config = dict(
    n_head=10,
    n_kv_head=10,
    d_mlp=1728,
    norm='rmsnorm',
    norm_place='pre',
    norm_eps=1e-06,
    rope_base=12000.0,
    rope_fraction=1.0,
    init_std_up=0.019,
    optimizer='muon_variant',
    lr_mult_o=0.707,
    lr_head=0.00487,
    warmup_steps=200,
    decay_shape='linear',
    seq_len=512,
)
Each number is 500 + 40 x the weight over its row's rms, rounded and kept within 0 to 999. Layers, rows and columns count from 0. Numbers have three digits each. The size before them is the row's rms in percent of the matrix's.

# layer 4 attention output (transposed), 640x640, rms 0.0467, rows 17-57, columns 480-559
106:520464503490513455423434468467515468469438428510450480505518489454534471494537563507475518452515525478492480500501504509549547479510511537451556525495555550447511462518523513470487522566454506501435527467476514523446508511455469498452536524
102:512496482510397518468572503497529574537528438498531536574413469530459523519439439488525501584540518506484446487442507471449548532437514493481469539486507452468491453481537539541527484463497463470495532457518488567463522407538526417457525487
104:578504513509528479409585518506530535479481550484506619497464526487491465476550525458501483518551474441479490513510572414472471521452530538520516486544491497502547517432491425579434426447541472405483518539540455504565454499489495558497526421
113:538524536558481410522550504542472484446507491462519499540449511498488492484484510472487454441448503485445503453473488518512507499411448509499437466480473522491533440427479471516502513449543553492535556498497511428468485538460504548460428463
106:431487482496492501525515511530394469489494473458470514502529494482561508553477481547454494478510511463467491530528525534460555443529481536560456497449566561484540509540547562502436444512519507530484537460473528513504572511503485515526539518
105:513469521429467449533492452512505519487494490487498487496524505479499529510458480491464512554573490503591534447472451436433428509501485516535601502423581520530572472448447509561520494496493491540524521479539493433480497519550483445490439499
107:426453560538486530520522483471499461569526489512506587573615495504500587462498467475505472473510494539470528505455517444429439554474598609453540451487461462551530544534542485483526446463541446519538462525521530461541465537522562489510501528
108:482502498495492478576480507454550484484473502495460563507464477471540490538517550470534463463483434506454527544507464553473513466510597494559492515448541484537571450457491578439425518483488480505543558425528514445505559492461511395506498487
104:550552405462504498488413567564509465450498513440559485530490456444513464462512511500509468439543449519522439481543519511488471519562470489529538460620449436552523534450435456464531422501428422516532468535481471532475507497508446426541476494
112:477445541521476517474467497512469495422568434510406507557516523476439505441518416470511484446526459532412563543536432541490551469428524426581389506448521502481520521479546460562515507467510479534478448547483552495439492446463575487499503473
108:440483522431547449537553455500519474592457440464475523494519485498477500487441448498492526495506499489520443647537497616524449511544430543569539524460517523482550547538458525534501554580492481463490540489582576464483512411483407539424512484
106:531478499495506516559467485492537457486452628539500531522485502485408473527462588527478489495509530575586520485517506536503567463533481512546489485533569457493492483509448471445602501466553506458597491534487484448514483514552535480498480537
102:502581499506468476500484496582466540527511472532519457489445460605544543422610588507391478469522439483517511558509543507571400476568581486520510498516464477486523518506414459455460531481519526532509515561458532513523484535429501407469505438
101:511532550420474524539501502521447498435544507534508493425515513565427496502472395553499487473444505562515514497487498556471494571509488535405532483474453507480457528532422535437460515538531468481445491510490496507470516500474538486517463472
109:508481567462537480531556499504509536508555556514499520492504605485505542479418495514513474484571467500522514516497514523538483489501480506545513551562468489468492508489502521507487444496607509494486490467515508474484476522515544471552501479
106:536442596522485469493494497428487506522461476448518468520468396516469559514482508578466549540482490547568460589525513514495490506532570464535483481463474447468519466495449463504538462517462576509558448442455466452466470538504497461464521533
104:540470498479457530406536420500436460505456443463466567505601488476539479524427466529552473469574574487518501496459490527527516386508539466458554505506539522492463573513525499477486500579499482433465425531465491493539507479464534462539447495
106:541511518537510514515451510531478516523489548519545481512536461488455493571536428517493483533520470479423490569570525390525476529478431475559555536562480533465473492517579484530453526496575492524449499474534462519467563513547425480522410543
105:497502416450489472413494516515512420435489549563466527600496554450533501547548520449440494469549460484485462524439483473486465574589546528472466564522520520519503477518486458482501546504532499532553471459501444509487465495459467502534472456
109:530410505507557486502471470495575491503451422469491505541575506513464452479498557544498493539545545461474504470483475517508486532537542541485531409459448488460551518517507469480600484450480541477496572432580423438462511459520466562486554482
111:444494499447512559528544451522498469567532572514484427483472506573578523472479477546532538556483456411506463405463539494502492490571564515588507507517515514470497553537491506489490502451557475445536487529483515538488482518532443534478533491
110:507498498518360499557462468528518539432466434496489480519514496435556595506470418471450487518489474528476541535540497466550510469444526516516461537454584534462535501430530551549490546472491495416536492536504510480406524534463589502475552474
113:449489474426528566473512566478536507512480505506496504522479451536540526487514527593531424554476598484491469488482537524511458496516505523427583501475570514520430529552477558529477516543504455527477487571523504484464511519562571482555458528
101:487398518545412488435545518487572540543527510440503456456521483511478487495459491470425585598570524486508446502474575560534528551523465534498509499591501475449549464533466537493490544463493442433526557504520513440484422558460458504512547510
108:532520547508475450545444544467464442575601460457525426550548490506593533483517512568528527440506518526524504538537466490479490497534498487493523523467517558487455489551461563523456510532509488476535502556483492541450475563562512539562515495
103:514483481421501459440412540478477417497509482514497538504508561451654492513565568513474438514350484498572512479487464484520474421511452533435424526509470506512521513482483524518413507549407540505489559518550518480503501468523550540464479494
102:429506441511433539492471571436434558503575465509543523449478481512559505469538532478537493565467504521427530482508453545520540524509542471497542451417465527524489498470447531478464513523472470448511442597585491514478491507462504539466555548
110:453497481528457484483462496433512433485502463492478507529474457518480527546509537524499546501571529423532534454498458569503455544522415488531495515478523459418540438453515522469448450429515515505495506533476517483527552489467454478506449439
106:525500501458473547507426468599473507455521526509469513505552549487491454486538602527515487519458499529503554521544422542502477531486588559529538488545493494466503580525450484566554534479532528384528535452443514434499503474513487480488546523
109:486475558535527512530534471524345504473498479432413554434509492478556500506482486530507485434496431547505498448516450457465505428504559493500500529546446522457498519524453453554465488420482515468458491497486540421460504503533510489470510482
103:519530512498523437554523494578470543541415553501482478419519479525481507507531547513494452522439427511486494503468545480576474495551492523451552534537505495557514457479576513497454517481447516494535504526572539368559471514486491488502537492
104:492531496556485467560523477453516523472587494544554501447486415512473441472484527495518532452468506458456419490480501413508473566454488493510480493520462511504453477429567506473494558469479562539403535526576524522512577545514470575518502514
101:471543531548439501458493544489456447545518557478524513419502500499501491500497546493552498456485528515487450475492490494550508500475464515507445537412429557494556550490545598531506591497584458500466546474449514435431485489518519529461553487
107:494501572478444555507475528476439439498558458468482509428502471472521471535490547420534475520524530501505459522462515468486504484457504471542525529581487501525555481477503509573494475489492521446536518443459544507444526463480496453519519606
107:523441543502508497447490516501506527459507525512513540522476576469521499451440474478496493456482540528561505499521523494530466426507571543443557540464527458580542503499450547433509522501475489517482507549433491529439577617497500518515556466
101:448470514455479522468542551531441518475445499443511452448512444459543481488536528515495426487510471538469471539490486474518542493465483520531509544458481523548476595482510446457565517430523503532523562414510552517452461513434508503508527491
110:468483535518485509438474501473527464529507563507426446469536518563482549506565488440469554436556518466575509492579491510549574509489457483488525511507534510500513531518527522539550500550480549425465469492463519509457446474556454516501529545
108:525487451454522564408441492524570473498553453489488513523486459473458470501447472440516478479495556445438427569431461459495438535470472573479519508427489469518452488534555547519491447510480548494514492537479568543523531471492506479620523463
104:498502502486495559531490490533482448435540544541500459422464547447496477549488454490512511487469522550526511538507556456545526556444464465490499548480551468529476460445466517511500493519479504499477525423486522479459489537431430497477537495
113:491519468530461407576549536496523507444465488506537510524479482475492532538443548427513480513485469493479504486499497492561541538512508541441518510499462506363533433521446571494568507496477509497479466477417504467410559508515458562543562470
107:558530481450482574566485519501468550564492557435511429532447559536531459435428503425485472569456484516470557515522421460498497559550493477479569495470483508568541481419556466465488455565462540481456438512494535534545520497541508533454548485
# layer 4 attention value, 640x640, rms 0.0776, rows 18-57, columns 480-559
106:491493521584580549523427444528532488513521481486539520478454525545531473450524482519500589507523470505454494456440537480600487557492504463441545490493551521515488573420497564474527507528455523449563590562475496535522476507536548515462533497
107:529485521570450446466470482477527527488480489460510590467525419548494471506514534452435488513419554520490571486513453571493494541537501547502425510476496540552509471548494507467496464443513491524507527480514490451517497532559429516485506461
112:531498498568487443551471505533464506526479515461569516476492517541462468546509492538523503518570497525480529453466536461465557541471492496472509519519509481462447474532483538471521506454459487465511459490467491454404500504462468459491494483
108:586539517445436522472519539495513503517496470544556440428553507549522534528458499498451505584521492548425514472474436458515479480500445479581505501484443449478463537459507467560484514490521481469471448457534512460480485511551451518523499488
106:537508486468400433468461472497566430429475465513484498540516482497524468451553506495498482514469525454517561509485507528553494427533547499522532513448497469501527498522492417574531511504524521447554511447529507512570490412459492491491499526
107:439419474584476588507507585476469554563469442439455493546441509540519446567549436481495491461455528482489566443573485471477472529480509515488513573479475498497462542484481440524519502510558523440427519516504529498454509552466584465426508495
109:472549449382482484451508445482438530423436516520503530518509511482529478588467459518452580483535446496480454466445525505480497535535444518494559544567457553487516504490490488483451507462512549495545471547438513530533524472421518529525505512
103:506481489461470529491496496463538495442442572544515440491475511491421565564471537467456470546489534483529459504565502469492518553483522508542483593510483511473430456496498476439589545498554514551480564458490483437446481571537459515475484481
112:496553515474544509454556544491542493526436501535483521464491511424542439513486478490511450484485525520478518509454550535443455567439567537467503463496545467496491558512577579451501525544523489470494545514479489536506500524603466437505494567
109:438495525491476452601508485504555518527424539524534480530554505538484488544537473475540492521523478505530513531495485479527486463492510442465563533539505481520548551547456614506418511417467545538445472486435463488536485538452527472530468475
107:505509483486523461490458472509466451487503539506458408527517498445549510479566458513498531498548523503493471430435603431543444522527497495536555522535488474537492478513544466487553471477526573494479515462541483459483478515509475492430548483
105:465500486533488491466507469479550448439501556516465572485437538456547537487509489409534414431528427515512484503374540565413479588527517530542541532483483453511483541494516457525483471590479497513471513473522529497449454470475477516498503545
105:536501458419511530501421456588517544489450456507398527591499506520512491525511522483562487527504506443506486506563493539568501478459441550500483483484547530460543548519503592508463515539488517539439519548476548522513516506463484453493445468
113:498475503500457533520484507489486472408515536482543479480461510509512452506508533526494558481473560480483485577443438504477540562479462513570550500522490570458481452461528509510524486467495516466469453478531470473544450451580540475528514490
108:525548516420592490515491502471569458491465476524524448434456460472505573512460501522510500488523513482538441597509520544510558491530519480473520507492466527507481548488482479501501500591447490492572458421533531540513498487492406461483476408
108:478450503480496630470546494537508498509485414454474574486501452540525501533509580504500479493499484597539508471542488536468522442510452486458468448501487497479480457539535480551466499491451479489470477465429537548476518473444531465452518499
106:525523510502408398521462576507515485535410526471477455451500528593548409475482508536451594469459549532570553521454492481505511502501515587524446506431551497486505457462478524428495534485503466433425525502525514546478570520508534444441541428
101:494541558468452525507493497487469557529555557463516595551498523583489513491480475546444481501469542436518481458491561456457568488535520533453522472515493505533530518579535620472461502543555445496477540398589436532482489587486577503495459452
109:478503486510549491508500479484549518578478504451451529541438502473470489536496485467511496528481517524441529560533456493393524477527463551555510513515537457512537532534432459425493521466552496486485473535416448562483559501525486487491486521
109:540471453504458453544540537492418489436562551579500540525521519482556505541557473465432528554526497466482484528521418486464489475476507510518495433484508512492450434537479582506462464534522457519517477491515467545530501461407493508518490477
112:429506460456520435487572494551529537475529578515474397432506431477496502536451555541529476417507550497527485475486533497464437531456480515510485564494489470466465448588483476560506496501525502476487489461510449500511485421535505531514435537
115:547519537509443482559476511564522488448560495465506494565487491599465491451536564499502506516414489444536441487443557556491503500491561483493497479470496501544554483488477480515475545504463505588487438542488423528489504489555604490485470534
104:499507545508500475415430435477433473453509512523434461491511500561490492503454475434434513478468504489560518517611507517534507522509473458502431554553454473427502520511488574514447491476569501557507517473522559484579520457502488535406513531
114:492551477520552480489516475482447387622493479428557508494451500484539522490501564508525454446432497511472574417470479434508474532445488513420569500485476457543463462542479467491516476499443431492570527477482534479509464406496501519550495449
102:432506565530502512528474545509448477425457548508497480538497531531497549526540441518482535506493466428450473457508441527521500413522596437449529532544624551491486481465522453543498492452565421464485476496525515547564512464462545470490525508
106:407503480551548571495451560524574501543546485515473516486556432547463516532467455445510477495450473480496500477541489598565534528557488495503492557461571564462526529502451559529511514521524437545469456569462440482441461442524484526511525588
111:597495519503535544492591458472505476449527501511483475520517489554500482449555495472398499483511451482527497456485499436370503540537454493543505491526439449473473457482516424433440474513515507571545433514505501461378555493548496519461480539
111:526500447436468461488449458510494520480495467572525463505519536540505501501497535520489436490523462474496496457435528472531526463533511461532488475515511558513549524505508525493470527496461572475496472508497509475446512482481507547550477446
110:484490460519540525491494490445499510549460518524570473518493549522510502464471582483579507468515499521563521444479476489483566431538491585514523496545455534560497522518607405496478529471487452420512541454446453557420433538527448464491578520
106:454465519568513496485546592458490515460482510491598441529453473501506507557533516444499549518512527526495496534497522480564576417480487480495584550459461480568539475524423497455529531479453563470485503445489480466467561534467527519499463541
104:535445539539512463523518494485429541505498477538475518528496538536511477517465430559592538525508415522458447465503485405508516494516568462596485498408452535593495545509517504491509419482443539505507580459553439401584437501523469475456479455
106:545525509533424485510500508530527550444530524561497565528550538508458516544512462532485439520489527495434579489514509491521460469542527526528507536458541460521562575483520517496496426487534501538461547433461551470535533622504455557524500448
109:497472508532420429469547520512537506417464447509510477496482497534474512490490481517434525489543495447477476451465487497466551528458494436502578574471505495511549504446534517500485461495496491490499470494425495507484492505507542432446436586
111:568484540451582597451462502459535484444542478509486574462480414549476502528454464514415477499488465547450466522522534513428494554489435454458438516484469488539506404489507428513468512534517499527447497370458553490522471514501438528456520463
105:504441511454581553504490458475505502555499482545553563534448500501535490465551424472505515436564530497449541387459494532461460480447500450496488422465527505497554518503519479509523506522454461479481529579474487471531466454495495501555522527
114:478486489533513530482521489529444441488539595527565435507501424542563476473415480492474514550529524485493560550567452454543517486559443504528514539447484549496460514516541541477507498477546523481548435472461432471478481463512560524497449562
107:565509553597491550465447504550488494505512523594578487461492522518498500458519562568507528453507490477513503504540512525467485535482501568544512428499471472530478528496503527513448505480517520499464469518494480482539502467520491511523554570
107:662516483512467453495499525538550583500481484498521504471505471464487539527479469546474553556436522496506533460454483499459473472492566500440533434463498459502526437551526463508458529521497430498540508476471515496553456462460491515511420442
115:478445474513523512501498561516471586411463550431460562499485543515473427538530477491542521377523485501463574465497510550541547481552490434496481466502436448450512479474480432431522502489509506513545465459510585510551505451475434464516503540
106:409559588533543456531554546452498585488550504483501467483428463479510489526510449518471456467493511543526494515487511518486523481563528534458488506531497419521502563460541487483516554486467520515497452472447582473494430533515502540516548591